python train.py --num_hidden_layers=9 --hidden_size=224 --num_attention_heads=7 --num_key_value_heads=7 --head_dim=32 --intermediate_size=896 --vocab_size=1008 --hidden_act="squared_relu" --norm="layernorm" --norm_place="pre" --norm_eps=1e-06 --positions="rope" --rope_theta=10000.0 --rope_fraction=0.75 --qk_norm=true --attn_scale=0.207 --bias="none" --tie_word_embeddings="early" --parallel_block=false --extras=["local attention windows", "capped logits"] --init="normal" --init_std_qkv=0.0386 --init_std_o=0.0 --init_std_up=0.0386 --init_std_down=0.0 --optimizer="muon_variant" --learning_rate=0.0122 --lr_mult_o=1.5 --beta1=0.93 --lr_head=0.0149 --warmup_steps=0 --schedule="wsd" --decay_fraction=0.67 --decay_shape="sqrt" --final_lr_fraction=0.02 --batch_tokens=[32768, 65536] --max_seq_len=1024 --doc_mask=true --train_tokens=230000000 --max_steps=4732 --dataset="wikipedia_en"
Each number is 128 + 32 x the weight over its row's rms, rounded and kept within 0 to 255. Layers, rows and columns count from 0. Numbers have three digits each. The size before them is the row's rms in percent of the matrix's.

# up: layer 4 MLP up, 896x224, rms 0.254, rows 462-574, columns 0-55
# down: layer 4 MLP down (transposed), 896x224, rms 0.0622, rows 462-573, columns 0-55
up462 102:151088135105168147180185160148147145118167095160076132140056140132159131123189100145168082121134108108179148134152108110170108164127082182128137116156123089164119150110
down462 091:200122161148090166061106139125145113168116102157135116118143099087104144096135181134121153116076114148141143148119172113131173167169148087146120099165188174154126148146
up463 096:164149097095141117165127112170121100187160084103113132108144145138111084099143188052170129120202136157090161180133088190117166099165078164109113163146115131183134133103
down463 098:174147101171162140160132148088139074157100141094109149152117134100157113160129126127122155076141135122153126111143120136110155091116113146210114166084156067177092165068
up464 101:117122093064143130099201137135148106159126206118143073100103115092115152114114151166150141127091107107092126151159109143106133140157107127122130115170181108141122122153
down464 104:126103100117099153087159148120077095071151065104131207176128182187084192100088105095091086142082163135144069084119158131110144102133135109195122144132130154140181079138
up465 098:194077140091101090162094108104114151173164109116095165095116164102152159183124121127116136157098121112185117152146133109138123143129107103168095134104166129160103130111
down465 097:129142126155154082135096105146174075108146110140123127139128123093216150098150188104128103143136133128128140145079100133175081080138048088087084113119134097107150140116
up466 096:148122113078083197080171141124202109100156128127140106138112085119094113126089178113171187113118155076164120154119118140164128130109161136114139086169106182093130143104
down466 100:144130141179110146170126135113135121147109123136115107200136116121094117167124089116183134107109096113108176129159132130097066108113128175147150161195115086136108126120
up467 098:143145137137088144136150157114128107176163159132138151121102119197114149072102125152127137036134082140112083160185156136104124155106104164080098051110081099133106109149
down467 100:124119108151102106087138169116111095088122143106094096101110117144157097123115097113130135094166097047169107134101155092107133093091176129092121150127125200126117151113
up468 108:150181058146122115171112149110053094154109050177125138065059108085095163136108093140137124118139191073107094119088134072151183106095114138128132093136181107144130062158
down468 103:100135142155143087166176077173141164123169126140159116099119110080054148174097109100107147097151095151166091137117152055143187086101122103125136174107159146171105113187
up469 105:128124182080191069135122131108164161151096127118165125164143172073116140132111063108109120094121172099081120141122131162163075129131096117097140111097101123111181127103
down469 102:147143122109146118125146106155125064175150180152165150121124099202128085142153114068100134111142136132136173105135066129186148164120167080079142137114122098119146148115
up470 109:185061128129192172212154061131110134133174123130199130110081139118100130088116132184204044120154192107171157131117105192131055159119110143137165107106165138168109154133
down470 100:093108117152098210045138180122187104061116158154120110146082142120135136104143177085131079070154144087171129120134150148156057141148115118119142143092123135152130126140
up471 097:089137130142170137114141164167117134082150098091085145104113125178090143193130166095123143118155093135095112121107107170153038143137177065113168172154165160097150148184
down471 100:091141164133177127198101122080099101054116152106100131104166108125132188145146136109127117096143149143117157114102140155115139088103100120138135119119103146103141117079
up472 106:102145081110070108114114119118095164134149114125131112195136149134120161090123207105110115137137133069142020119065100152083106100099024114162113133106111112210143139139
down472 108:138136213153099132093115144149134169137124070117122156118087185141118133159173154166156185177115136180082134066093135185135120101077128106135094132087126104137134145087
up473 101:130161118159146126123129143119161191165150174015086165091107110082160129180151082145164149112099132115067146123098156116134111109146129121117117129143131171112137122152
down473 101:137167099161113173123116104146198100139101150114148117134096136129164100188161150087120098107172063146121150139143122107062178107142166132182151151161116176113086149116
up474 092:155131169085113171176123152136136155098159111126154092096081150147142163113103123139107169110151125105127145134085128112149138171138174054099091112107175118149149132114
down474 100:159181077120127130116124161160118100137165140145105132186106103194133126185116106174080098081133122151073123111147164130152094042113182078093090139113130146097151154096
up475 106:113115084110159140129080122142132111135156149120095163159076150125121142104165131210130124153125178199079052090094127172093148147127083127157104075203114162078158216119
down475 102:142078156111135140061101150138083116149138143130166191152108073089139101125102091127129095130166127142073100058138196143107160150134127100138124128138155047084130134153
up476 100:139116088120108151133167114188121082062089068125131054175188133092145135124128138114144160138074127138112121116125112098138120145130174115098141086096159164144123165088
down476 102:184143108155118147122133072121146105091121152146098074107118159180129135111092160153117091181134123163153119152151105155112151143111190134110129168136155140110117120064
up477 110:153147127131129146148189173147142111110176061177115117141051145104107118086125135125164071203130122147094184071077097161143120134162101166144088142107138132069126110131
down477 107:145197087146113137108176069126143137139112108159123131099136079078152145157155114090113115118142184130061136091103143165144127127163096164117061125175184141123123094134
up478 105:130189150103146098127075136173146158124137201147122119159074131133096104113178139122132135137070091095136105107129139049120144131124212176124097160136057116137112124204
down478 104:132107166155178152095111142102103091156096093137175199138145134161161145069131230096169118143111145096154145136173203144121156123166156160062149107159169166151094144152
up479 086:179076159145099099188145165135168162113201169090097128084091169156123091168160123104144138070130141177150118136124139084120095180142158114130064094113086130145101088082
down479 086:102081153125137112164189088108215113094119146153120132102172144092158161125121147118036117094204162173122130078093101124139091116142103102153085117170146067138107109158
up480 103:135098129165101154119159131114119105177142126203113102161149140162165178123154031181120123095144130108171126157169137166181093193030087120149125168143087160120082097129
down480 105:161120180134146131100150125089164102135114189104085150171088157151127133118133208157134112137110126098131145149102190130085139109168153087145168110098094099115150121070
up481 108:114097153111141170234158197142150137185107170149164054144080062057107096144197133036177167108113129151102180109083098135144126145094079116163118121160116181159097145129
down481 102:099158148083076149138110128142105201149134155148136083052173144098092162134120143113136130126106128102181119093101173129159120110153129121107120156085086132107141145178
up482 110:148121155157162177108130148064147160191148198091082115099091137152126167112139122089146149128145066084124140143110146103144099133185181109164125147105132163084107172142
down482 105:112094108123155168094062094098082092106117088144173158138169131157115129142140095164079082145177157105135131145124062147096091144143144127088060150112088148125107126131
up483 096:131171127156135159132141088205092129145084123140159113071141131101152080185119134070179133164145107138101129204145058112184089154137154163152134102102137166086092078104
down483 099:091128129128109097079117072137086161075107129160150116120189144171087125149158095101134137133086125165124117124069138164137147141128126144144089134127098115084074134055
up484 101:103121198088086164188127152079187158222171150134134117140161133120088144098138086132139115132175121126047135125138134096115117126178110104112132109113126107156106105188
down484 100:132112148127127126123102127129124079155188104163173088087177152098127112146068119087143091124126111102131139108151168095147189077115129108201147106139107112085088193117
up485 100:111182135136149137153153085167137141174123171088088132047181080118139175112187164156129153096136114124088146176179151131164104136116106166133170132138157140096125145192
down485 098:180102136130178129154147136140109129153159141091168145124121121163167084106082096084178080149144167127144122157125174149104057180140124153122121101141148125117154143180
up486 110:112201149137113140148152099077116109121127171126142071112092119080135119149076127148108096086141158118152160149136178073125102134127078093149101079151140151118106096137
down486 108:050152197124131162095156140141134083105163154116155110155105105084134155147122093148106098134152105066162177102139115121100107127111134119122141128125127132123222087132
up487 101:095145120147099188177098105135126107166070134119203098060140115105130159075096106124122140089089105191107185150132109131114132096148077134166112108179163164182187160180
down487 102:182105114154168175158143132178101119152173099150144140103126109126159150183150110143147136126106173184157168130127121122176146079154089127141093129138113191060120099124
up488 099:121136184115154142150125116126157088131147170110129146142137081120157076123127147152156144128082161153113056189049103093148191142141158104133140081166153126102113053146
down488 108:144157156146145127076096156109108192148106113082090096098144105194141160142108137116041172147164126092096105162150093161116094139162103137162146155134131156149129086108
up489 106:165157107122112146137158132105160047090179119133083136173195129164132137124129164070171150122166149098158107136116104124157141156170101133110141136118099173094136108197
down489 102:166069082123170154065137112130131155127095111082133088154123142121094087109130130156139144129110116108136150121204125123101172158116154092098074096050131099086145181114
up490 102:150157105160183132134130142173133117137166144162163060170186163147121157113128128124134126151181089144086156100121115109112171145101125126169109144075083137149130140147
down490 099:155187121099125136151167093088147165127146180154130132150105139095148211154157135118153164155102156062143123111137103168159122126173106139095116192095127165080162125085
up491 102:130075110084176141118152130074145102128157158109178138200109114103127170171130149138092133096132095089107119146137176106130087067149103103118166119151113099138131105113
down491 101:142097116139132121185148178108134092060120137067125154146070117141116094121187158102117110189135158130070149110131153149126158111151109108121107166136102187136133136064
up492 090:146134113141122145197115072089138154126106136136103106134106143108121170119136130164043133088101126104143131161105127142099118112128131108099144097134115154156151143150
down492 092:125137125178092152140119102094066162147144106109139132148127127132108160223113080142151130149026123091150127120139102088144121160123137082142146149103164153112182161166
up493 100:113099095139145173098134154105159074118170148061165121092142123152158181098120147096139133142112181170145099131106050127094151083139136134151124136140165137138176125077
down493 101:144183149119146165152103167077132130078046157134156140119151153184115176124119152124112138125120122150123151076142097089140147136122127134119095154105132076087172103108
up494 099:103145119148137155175140147121160055162150119167153135077099124109136139171167093145144172145139111195173166094173098130083199148131100168137114106129131159081126138169
down494 096:106133143051146054151148132135131136123112119120136120076198125173085158152079165180113142135143129114112104149181148110167133183155096086112151041108162112153112165164
up495 090:103119094164157170151160124116135157066094115087116140118102137151129117136144104127155150121123111152198179140129117179097194131122127127127148158105121127144117083145
down495 098:142166101187134107087156116094080085093163219141126121074158159158110124101128090130098177076118160099142141115119140151143098087144103094146117143185124159113156159147
up496 111:177062113112132147134126168161090129149162117147141089168128114099111131174192129157124077118179091162116147179125089153162166105143111038142141102114105128116113168139
down496 109:162148093103080147110123118180097109110063166165126136105106177130108187112124120114070181165122143096142098114111121133146092118146129133080151119107142088141111161152
up497 105:192118131124115081124097091181160153095096076082120091089174115113169118156148137168155145101104104157126155138140143138096146089170149156132111143138118165115161097130
down497 103:123203117114140085165149106167119133156121128174096097135108168119192148096143147127168201112077103165158132148103160139079146153105109086137163120089088112160174121111
up498 089:081144087072102147130162113152151148126136076107146118092186103132151156083141130070152069103105136160130096128188129147094107129142135155143158171104139116102084153151
down498 096:123115131149095150224130152139143089173131158092127127140085107104136134152107087144130128082139110155088150093099137187140125129084105169085125170131100061095189137158
up499 086:135110109132152073142148137131102109144140123108170070159145186124077118159124095117111166135152174175158136096109097145128136094110151127107105120140159173186156140156
down499 095:167110136189093112206151132159175156135130107118105068159157146132084142139098154141084055082126155088189112145127112141142087116119083086096141186126130148070157135133
up500 102:109192114104136151115118140148070146097106097120123155137157103139062129118138124138123091166155159064095116122117073135144120110161137084081052097126083083132105138095
down500 100:138112133143145143121108155131184079106172076165137108072157151134176088092174127145121113139155123124120157127135092125157179123156141100196109131157109168091134158107
up501 094:069119101075102120214152121122156163124137134088132122121111130165079101172115092111158107149183086187073171117157120127034080096096107178120175105199108143161144126119
down501 097:135132152122139165126138102110125197110126151106166117141129144120112105170138124113117124080068149168104139120110075093081144156122201035120096154119145094082134081061
up502 104:078109098196149077136150108100143128116104064148168135114130136133139086111147121075137160096131123107087134147129115106119109163139148125076164128210119151150124116135
down502 105:111178076122138128191142133094124059171127132122130097100110214191140065092092144127130128112168155075098069130167153129153105126156114139107123133158123133170152127124
up503 100:131127125133149139098089144116159148156158078178126172133162131120118106156121096081137105173123149109121133194131167143136136120152156092097141098058095149145112105219
down503 102:126108158156163150121102148109095122124114111091135109188131150167086144201103139158136123172110153089080123079118089102079156196113154107122105138131105107116167221112
up504 103:126121083147147151095088154081140112129134093126130115088099125100127158165071130099157151164127213118158155140135090132112141164098191102098158122146190072176135124100
down504 103:103107191137128171158122166135142097131167182162149117149160091120155101091115119118123156079074109087148151109112102122129092125115155103108120120115123088156059105148
up505 103:171138108116146113130136194148112138151116121084195118142117090186110143155123112136179059127112130138143182121118140107057106097064103107140164132085165122175093114133
down505 101:117081138082170154159114134090079118136141154110082173139174195134108110118131131171136143104119182057103060112092104093145091182155126090173156153184147128101099180130
up506 102:205122095086122060136117093197116169180122126093108091154067074143080143092135051133125145070094137109079094089080161079078115180189067109126125097112073163111104100173
down506 103:088145162161128167136141158104154127179091206078143087157055111172126084091147166143169185155098144184119116074103093189088093182146112118121057134133103130077112089041
up507 099:122129107155082119111154160144110163136152098139161136123106102153152143137135077115076120169168133117157112159137157066194140166128152153116097141109157139190087100099
down507 096:118128113102141131113169149131162137125108102154121144115138104150169062166115088108131055132152098092139094087100177156091138182121134150136162133098150150159087093090
up508 095:185091126213147087063149089125127130170118116158123131071153142144139173100131160085114111143124149161062074143120145182134153127141113124113158073102130111099127133203
down508 099:124157155122142121098124064150155106159131108075115192113141116115094141119095148129087151130105106166122141128165119120144146116157067132180127074170112136161135162161
up509 100:135128155174106070156144099094085106137113111148084132100098139115040183161157111113146103156112093163184076101182080177047098137142080152111142148175146138121229136119
down509 102:116088104154139073168096123121130127072141108111172131106154153116140131151134097055133127156178066101131158085183110113157158136089148080091147123106090129163103154101
up510 100:123104090073108182139193194133174104174073149076097153147136200159057151120134146107107133171126169145125142110147110103178112087101139129099150060116113135122075106199
down510 100:200173136109205118151146052107121146150132108114104137113122148181122107130116100172210070082141148139106059120104168143133106156124136134141124134113061126152094125093
up511 104:141142132175103123149091125172131113124174151074110120142122156149102120137143112092135086130113220120097119152132111129161152123131110150121144128087037101129129169156
down511 103:113120107191151074079144120135124186103122162102046171139186130100146134145098124076148158145107175108124125178191149126144114101132123147085122125148201096156077112132
up512 096:114117137138064164155093099163140124144178126075155112093089155109114107152162132075127091092129122169170138163120173135097154134064145146120110100113091132139108137208
down512 102:133126051079080140108109166141095149107187078157116115084134092121092138133142076152145138126058117166108152143233106120119140106123127144123102106137172215148137069143
up513 101:130183111134108142148124159094127093128179095048170070057125156149138185149151155192113153140157152060141128099140120124130153151129163101193116101136129118049166123179
down513 101:148183175093150104175125159142169127129169160121124095115068128077116097148143139104109134088095112103100160113117123084141142105144156089121179092139095131113127142135
up514 093:136063098103087119107142145139142108125077143193139093158159126133120116072136081139065201125129193137096134106135172147161105111162069112108154090112120086128172076089
down514 100:118118060161120148144149136173121150131159130134114157061110106127156141171098156174158167096130136105120130151166140155157088143163138165160146116099099125121088180165
up515 105:180122159108134078130114189109143167148153131092140152150134166102115104141131077096139201133096070149061104115104166126181159158080093126185194153110129182146099157144
down515 104:131149138121134143093109142089132154089129097203084134118076148111147120131106101142139131127095106100080158131124123137100149129130175112146106090132167161202103099100
up516 099:105085161152123159123170145136102065165146143109121103135151112129135131111131131194103103127141138111184082106139175079135144132151147134142179198068106170106123124128
down516 093:130147078097093108153119193127119121149091090055159138123098145155137167138106089204105126102156153091149178134073195093187114168095215127158138190129089200133161087103
up517 108:096119221088108080095074158132133092103126138110105152070112131153137121151114129127187132142126082088154124141089120103098136155157099110154110193118160157177168081113
down517 105:109124129065121073077114099142117133136141126103174165092164102182081145163136168146154134117119121071102160118134117103124072142096144139121171136133135166121154140146
up518 084:126166106107106041152122126144208170104181188126148168104128175114085115150146106094174156118078096123158143133114138174102178175170100131105100133108087135169155116119
down518 100:071154150131110183166153195147104115179130103096123104115079169123109203135095164175164112107132171179088080162119102087109137108168085135066138107108134105083146143152
up519 098:088195153079093179147187124073146115144113140074147136158135070111069147176078119174079103070200142103137108142128182123092105100117135138157152098186173149103156119198
down519 101:117112176107158118186070104123089119081141204131132120078169168136107114093114104098139183159129056113168080088174075143106123093087142142056129143089122103112126099146
up520 107:099130140126107066111202172145144105135081145056051116085138150127104119111149109159172158137151154144185137150124062139110166112123066193181175153107133090158094154125
down520 104:096099117157149071153054168099119090088091130114128130128118017058112084183120146144148144118138090123171053168124056134127138166144122167161171162102122147147099147136
up521 106:161136121151124130222151052142141152099125157089139150097087161121083138147029170168050123158153136075126111200103150155148105070131095142132166108144117077120148180163
down521 108:114160102148136143171109089138149100158089119155110140184149132111094149171044125142119161167036150198104121147142158192129113115112193108121119164145121094103143115125
up522 099:112157075126094093109065164155107181097123113091118140153129163091107185062134138132131131161113136145109122138127083099074163074116090151127098127168107165142070084103
down522 097:167123130111120141095129150075130123169163141109179092113081179152111148124154159106132091096147135132164120069136059092175158060137083216118139161139139120152119111129
up523 098:138159116120079162094200129111103174074087163127120133126117098100150156146158150126108109105125141167163146108098108129145131144118152108131123155094133156124124116140
down523 097:065117117164151135201100140078105145112148132147188152115132111123062095069146115144141162093136159096120120120172159134093187182157135144092113065187169127182061182120
up524 107:155168125098119099115173183081160196095114136124110144150164126150132145169139088156102132105148150191184147114099090124118100141102156108165159134095137063148102143157
down524 106:154132112136130066090144124138183168091111123098146145077188130088100096128125212156127102149160088110148159122057130139116130194138127127107118133180099085142129130176
up525 105:163098181185093165153169158157017130181169151186132084133159085141150103057106113124168088071148094159117103127101103179093118099172053111135119090132183138165150035124
down525 101:188165152084106091152124149138126085104156172190173167148113181105181124088147110110106121129132126103144127096196131140126153084084161142162133164109129091143132087126
up526 099:096134172071145150129134095138131150163127154131160118134091101073112185138108129102179192134151097120113088168109160133115152045149114063183117120170134177171113106105
down526 102:125102190127098146124109123138124118146143139139177133110152128091052141111153123134140099144140078103113140097055159118064109148160063148126129136132126134102084133135
up527 098:194162176114163127124136132090116075213120101135103139101132107155129081095125159133150120089113119088100158051125097127143177097163143140173164155179107164156198123134
down527 100:134142106143169171165121158153068080149133174192130169151118119099076126124148152102117119094132125120113136114144120160096104116078132145118117106153147152146135180148
up528 106:134117144090123146143209166141158099168165140138090149098159140140154092133103182136130138099140151112142121126090169089156159152124179142172132117202136098168167129148
down528 106:178095104178097090161134136162155127144178117176086201106099127172163164185117111122113134117077075156125110168133117143092129174060151075044118112164110111141088109144
up529 108:133124155144143102084138104111158158105085186173119126166157121127146164181107152128106114137169161157155116142133116137151180110099199146147180119080095129140107136176
down529 106:147099120155171125169215103118147097111142165200123115151112113194114135162092077141082143179117149131127129164126124079132167149157170133138148123166119155135180096072
up530 099:130147078113167134122158136166107156190103067170110035085117105103149143097136108172191173071209114212115165116122147102101090134117085141144111134154134135120064142126
down530 099:121149166151114137114114130186106102156126099142130121161169172090127128124132156173092057115160161091168145125180147140121089115120051104121077169118134137077108133130
up531 092:120100155126138091160125134128168103174120162105140111135131141066135145110090129111125195113149131156161133106146130160148112083069113079136137122132141177154183123195
down531 097:067146111093107109147054124139138112103128125152093129173103166135138092108123091140122120145136126141201099122094102101155086112117208135116165140171088120091179098110
up532 101:084185099099152099127136128083139128146102165138113162134168110223134155143106127135113137066106182057138094135116134141152133141159072124147204149088176074145164108128
down532 103:155117105125122143156108099084096157114108175103168095140087142095123139096122089115134154115077161115173143182149131131072115088122130152101076073128098057121144193157
up533 100:123105139120129127122106152182145157085152147131090135126185093114134083118091113128075090105080124189137118161125114094185117136127079046190108092127132159125137106128
down533 104:137029110101119106132129180180116094122192084123102108108170160150114108146104147089160107164147178133159140086137127135148185032128158138188105147108004096134099113135
up534 105:143119137156137124143117119142161130079151180092097177085149151093165151117121214112091155156063104102095112105148091164137126168163155134123135145141118101182136062149
down534 104:154165145134138175154138074122144133101079191180115130194121138122099152128105171152113155178129064136140167091055204139091157127123144100119142133090133105150115174130
up535 102:098127052136183168133143154138164135121098131131144146113143117151155154140121175110182173110144184139180126144147063121048135126164119176178112172129145128154093082196
down535 102:158095169154114078117045145187060155145142126101177137119132164130128120141128151158123187120116139141162141106113166175037146167107117102167143143127101112106192111116
up536 105:120085177113143152136159142120151135069126193080125136146176115120112085136158135045157129184083094162061120149097111101103102149099170130138144148074105095148122130110
down536 098:166139128093152145070091113114130076040123121089125131124102117121124128104120085143131158117107150115107086160115142132113139148105163126155151194119183090148163119147
up537 105:134106123129166138134141110098135107157079144181169063096114114089139122109138105104158093040102111179161097166136115204148118156102139144155186131161137089120111115130
down537 103:145115114129108131126167146100161130098101142117166144083130188142103103124134080185136079112158148189102122172127137179153120133094116093101064093128150168109125098145
up538 102:174050127148145190169107099097090104109183058139098126138186163096120103108117125123114093134113102114127149154150106095135126094154130150110152105113077121111128093106
down538 105:188152187082160170103116130137136130060060212147124122121109131094174137126191107132120108206113133083132089192130093158122111178174127099130108123194100173108154082064
up539 106:157132166122139094107126056157166150114184130122138169157124143119112125126157100132136178102142128153100101145091173151165175101135093106100173084032163109103099080187
down539 105:092108131143128147087088115125127078136113129081093127139134095109159167071090122128106142069129121112071104212139083159159071124100140087078167152081148091108138106214
up540 095:103125180113170103142139114151104130135181092161092128145148158155133176132100134155133086057128131154165079147114130114155178120159140105116159119161144167044172111144
down540 098:188118162124171092142119162098161148167132125084086099143101123145075123187113150143125043089135182120169114088152122095145110099155141127105171134168141090125096141115
up541 100:077172170123131163112158205083135097142140093148128135188146100133141170077114144150138057116107133178132122160121102123112120107158158141141142160148143099116068096093
down541 098:144110134180146164069056090131135129115165045134155125101106140134114137132057128106096140094170169104121162035157154126107119115158072140063067101083101090128153135096
up542 100:155160086168135190210152136140125118104102118105108157106155147106148167143201129116128125151092100135105131107132127162184189155103149136114123089154133194117119112072
down542 094:141150081138068124117090115125087120078131123158101088124053089165099158123105126112136202139144156157165123114103103074128089168161097153154127163163104109111121149179
up543 103:103163137119187173110186153137107104132117170131132141066149061118161163157130135155156110121153149102103104157117075128122205134111090137073101152092148142103193095177
down543 103:145106099111138148114163084115092102083095143132078099103125173110109102074114120101158183087128172121068094149134093113187147132115176136211080124143129143123167164099
up544 096:058166181110117177164175144113155031134147122141138078144172127124168086129139194159116172080184155110158160192077099122099135179118137163042097098162130109149095105074
down544 100:113209119138141088149142148100152075180109149111098058156169150144073172136155131190127163090164168093133116108143121204130096110138134129116067112130072104177162136121
up545 104:098137131161132127133153119135096131128091121163164119077120125060146138159127116133138083091095152148144153110152143142096124083147143133124114066130172179131150133142
down545 105:147131098123133075077160095164146118093122137115089100052162131088081125180100162097116093139155077098155127146081152064120138110164087144072150120121192094145118079083
up546 101:122202120165176109162167148128143120116114127174089119116141189131139121122180082152139133137099092117148141186068140147149100171116044145136110182134150186123153144093
down546 106:130101074115148119091111108178151109121172094129136122116123159061110114112076167169153155127126142094112133187126085168151155113135121079108094121111118198122110117130
up547 111:129118139112129154101110149134180116112145157195091121119090130107157118165178127111161168135110120136147153119110166170157118106145188097099056207107139060090211125130
down547 104:107083096120157087093158110066141138134120092105125102128084100133173134202129159173074167099091109135091146120186096152118104126115102114176140165138144121204120092154
up548 108:149086161121151091129177190092153140168172148093153105128074157139099075166133131121149140138171120169159121135105141028133136128163157140121154123136196120112117107137
down548 102:113141117135124115111156163100153122097116096109072088140158136110069060126118106188118115143108149157140150142155119135108095161110116095120147145138121165152100130083
up549 104:145136135175187094165123143044099106130153076198114119169153082137088112133168113145128163090133133047161146136095164152128185136184092163118124134113166128109138160120
down549 096:141152143195123132099135152171125148068146147088106112151146160155123155130147171101147117153122058152104151103134147106133107147075118092187097147131161129135086123112
up550 083:190032105143091134177093179159155148148141071114099187094169155162139117096176161138127095121120196152084095081171107143138135147081168102158193125158084108112103166152
down550 088:102178133106146110208173080164092077172170088088091145125099143116137144149088114156124086121106106109158153136090078150168104192117120129132112091161113131113197082097
up551 102:168064098133136147118110098123112166168103129141098169134174099111125255176122168107140110086140158119138109123121082103119123150116215095116131099182191111137117118116
down551 098:169105109147119132153096169160177121111093051138080106178208161102147094083126157083111141109105145157113087091151082125136107145106154101101169145061125143079140126070
up552 103:147143145222152104166116099125163168156072149131186130083115130140115189098175068121119139166080191090103056070067088119138128126130097146139033164193080134184159143098
down552 102:087153104097118131109130116135064180135127157118156135100092144146141159108136143098066163087128127137082110096167152173171148150104158127172053189149149128125103116103
up553 093:211108098164088141156103116189100112140090101088080072130179126177141142136103088109152141140137128125179086148083132111082044107108146061141197134120110116098121168084
down553 091:133145111123105140170096098128089108134094089147123158122136106172169163148158111097095156117148140162073132175122122141126107112049125058137126116090152123070185186141
up554 101:139090170115118099104177103127120094146118134102099110123104157123077122111083114204074124121110122137124087153079129096048160073163151129123082067134167153150133149109
down554 099:114137161173140191073116089158124108113134101156144130121079096172072144109144135080128114131121151162081165115181197133133120167153116093106147130159170183113151144161
up555 105:104096088099087111106093100143140129189138157097098137132115167156124139139160133149139075182162126107124123125140125154144136089115137144119082101091117168190144185186
down555 100:115148127165075104180141139149144173112123103095155120130125123146112111133104059131156166089162073134113132088190130119105141173071134123106163109078121080134157101154
up556 090:111076106108067115145148167131100103064104123174165104086093103095111197112187111135128128153161074141122114147131101133109057164126108085096100091122155085118120106128
down556 091:118146145130144139178173147118182163136123126160173157149079104101114080156131151160192130149146084169147107069083117114104145099112161131149121094166153069118122144126
up557 100:163111178053096120121114111120083148138098172129101090097133094120145140149135126155179167087156120116140160192197115119113102154141141152135142048128127163128197128114
down557 097:128096108138153100125115157150158158148163079126177139062119127132154104135072089115151197131117134123144119141135112108125190105122137133151118152071136073153109156069
up558 098:191186163164066125147126118153095096129102170120117135164150144093138050072104135134141104089136164179063146122112140156171138166192124095147162117141086140199110092133
down558 099:123084059122186117112118099134118103089152098159078134098165172127143181066120183137163139142130177114190132117148114117177107181131197151159126117130088174132128132133
up559 100:067137075122127122134109157104130129159113180123143138144136142147114162111153119117174143134163099159104065120109130174090112153106075166121161133127114123139170144133
down559 098:154121102145162179150140101142115121129130151117157209149110115141134111072137085173144126163077109158133238104158129084112117120104125161141102139147147173137167115104
up560 110:177209087123110065130171158152152188136139115126135136124120147088171132151137153114134133184135091135137081103159099084152105085148157119077175122144172143193137061128
down560 107:135111115072070183153143120163142134123124112100106105098103101159160103126067169106117189137078188088197073118162165140143104106138152140112112109075081174139124100141
up561 110:084119151152120127117144125167112112148176133150166155161146143114169173119139164146150099188134121140174174170127176103100170115132086166159114086067135088098117143147
down561 109:126064088137203139075195108133121094161097154160140100143162095087172089123127093155149123079102112111074114091097091095141131087121166120153152122097167072162140156115
up562 098:148079165164147107078097176134143063097078127116141165118128188157125129073186126093134163091132146129098139160140184063144165156104109121182171155174109144103117133102
down562 099:092102116112148186113152114148072129081106102084084172170138124134130159145145132151146139093127143107122179148084139132134138166157124142112140109158182141130101093155
up563 099:098166091095089122097046136081140133159180087167117101155106126164098117098145094186047113118153164156110131104169085127158101094173125132134107117149175136186128104136
down563 100:059181130140140147086138132184073133114115116151115150106089133097191157138129078078121110114140116159091105136153134124197122094170078173136135111106119163112138122104
up564 099:125093149040157129127143118134117178098156169096111148152148158157109135114151098107150134139145151154160113157185152082129121095109110131108126182149118143159082203041
down564 104:121132118144118073167117116118174112113084113124064119117186099101060110151124176162122066098124127139159116070099165141128120124168094140116091161123115125114185115142
up565 107:170111030140161136151141174089124119163126180168155129103150112128133148157164087089162107174134130144109063054107138165073081197130133120112110116159149125137092132172
down565 103:170105167062116161120106111107144093153033147173208164172084139146147156137125147150093142091136133148130145215148124159091183120108114202139196110119209077107147157152
up566 087:147127146142154113115075109072205104154146165075166164143113156129065093156129130124126110198127140113145087172101091105128115071148126144096128119173131108131143129079
down566 094:154156174085111106157103070140097122183139137130164077136160117088180185094159147090156100115113111198137158121190155167120154185097120143131080148147135165168143140161
up567 096:153126103152092129165085104101097139133125143102148198107090191096112190129132077105080167134144127147104104115125124097147138139101148094094097127128162154108153221110
down567 102:131108119095141150123163095159135112122094055066148155163134121125182099151134102111126049099174165105158123141178109139160096084109089141159115139125114106136100100116
up568 102:074106145196137131125125152157099157110096153151175182121068091157167120150155122067141116158088209140159113176134145112176125108160149154144186177191172177155119115139
down568 106:092146095154174104109210056107114141211073169158121147102166130105123124166183104107174111147118125123126131155122170088134168117134140095118216144135096100126096087157
up569 108:145100101139112115161109110171126163114101159085151106160132123101157089111189123149096086113169195165110140112141072157141163097187136128179134136185113141164115221193
down569 101:095084084075097158092131130066077109111135133176096140144087076097138146114093146101154101149150118164080109149166133117128142120110100144167157133117105106116131164106
up570 093:132137101155127123160090079093130166048154135158157110123161091148124170085122102164111140091135242109146109105147135104136084118122130152111147110122145139168127196112
down570 098:167108113065121078072150151157128138110133095213092087126108143095118093131027072156142156204066130103172110068116087145140072097113098126110107083206138152087110175141
up571 099:110124181111129133172113148148161101153126116124110125127103142173142166092166096155150116140107166117113115173200137124159150125172085109104181060116176110180126119184
down571 095:090140127101120160140085089089106138103152140197152095096126130079084137107141101121171095083092163108165182108133073138173172160130119141090119186155141145110066136121
up572 104:093152148141170178133128105134100117133152185163104102139137133087158136165169144111146149118116084125185109178171131110181133164163113178188097122149115144115152182055
down572 105:151140164116051164189139114182145090143148104203116151168124216092152103150122104134154140146113071169102167138092119089169081053104146118137135182162153179142125153096
up573 094:113128145161169176085100099111157112115018130095124073152125117138153146105157095132135116122147148091091088083123119153160167078149120107134134150077162062108106106140
down573 091:158096130053160145201070170110077134101135079130109039133105106157098164120127144102137080137146124149185136124127132160121171179158115160098125102187176193073094097099
up574 093:122134125139115208154097132132138152147168168140171119121100130079085113137119093122104128112163102143112093064087102135105114058151187114115090110092091116138126131195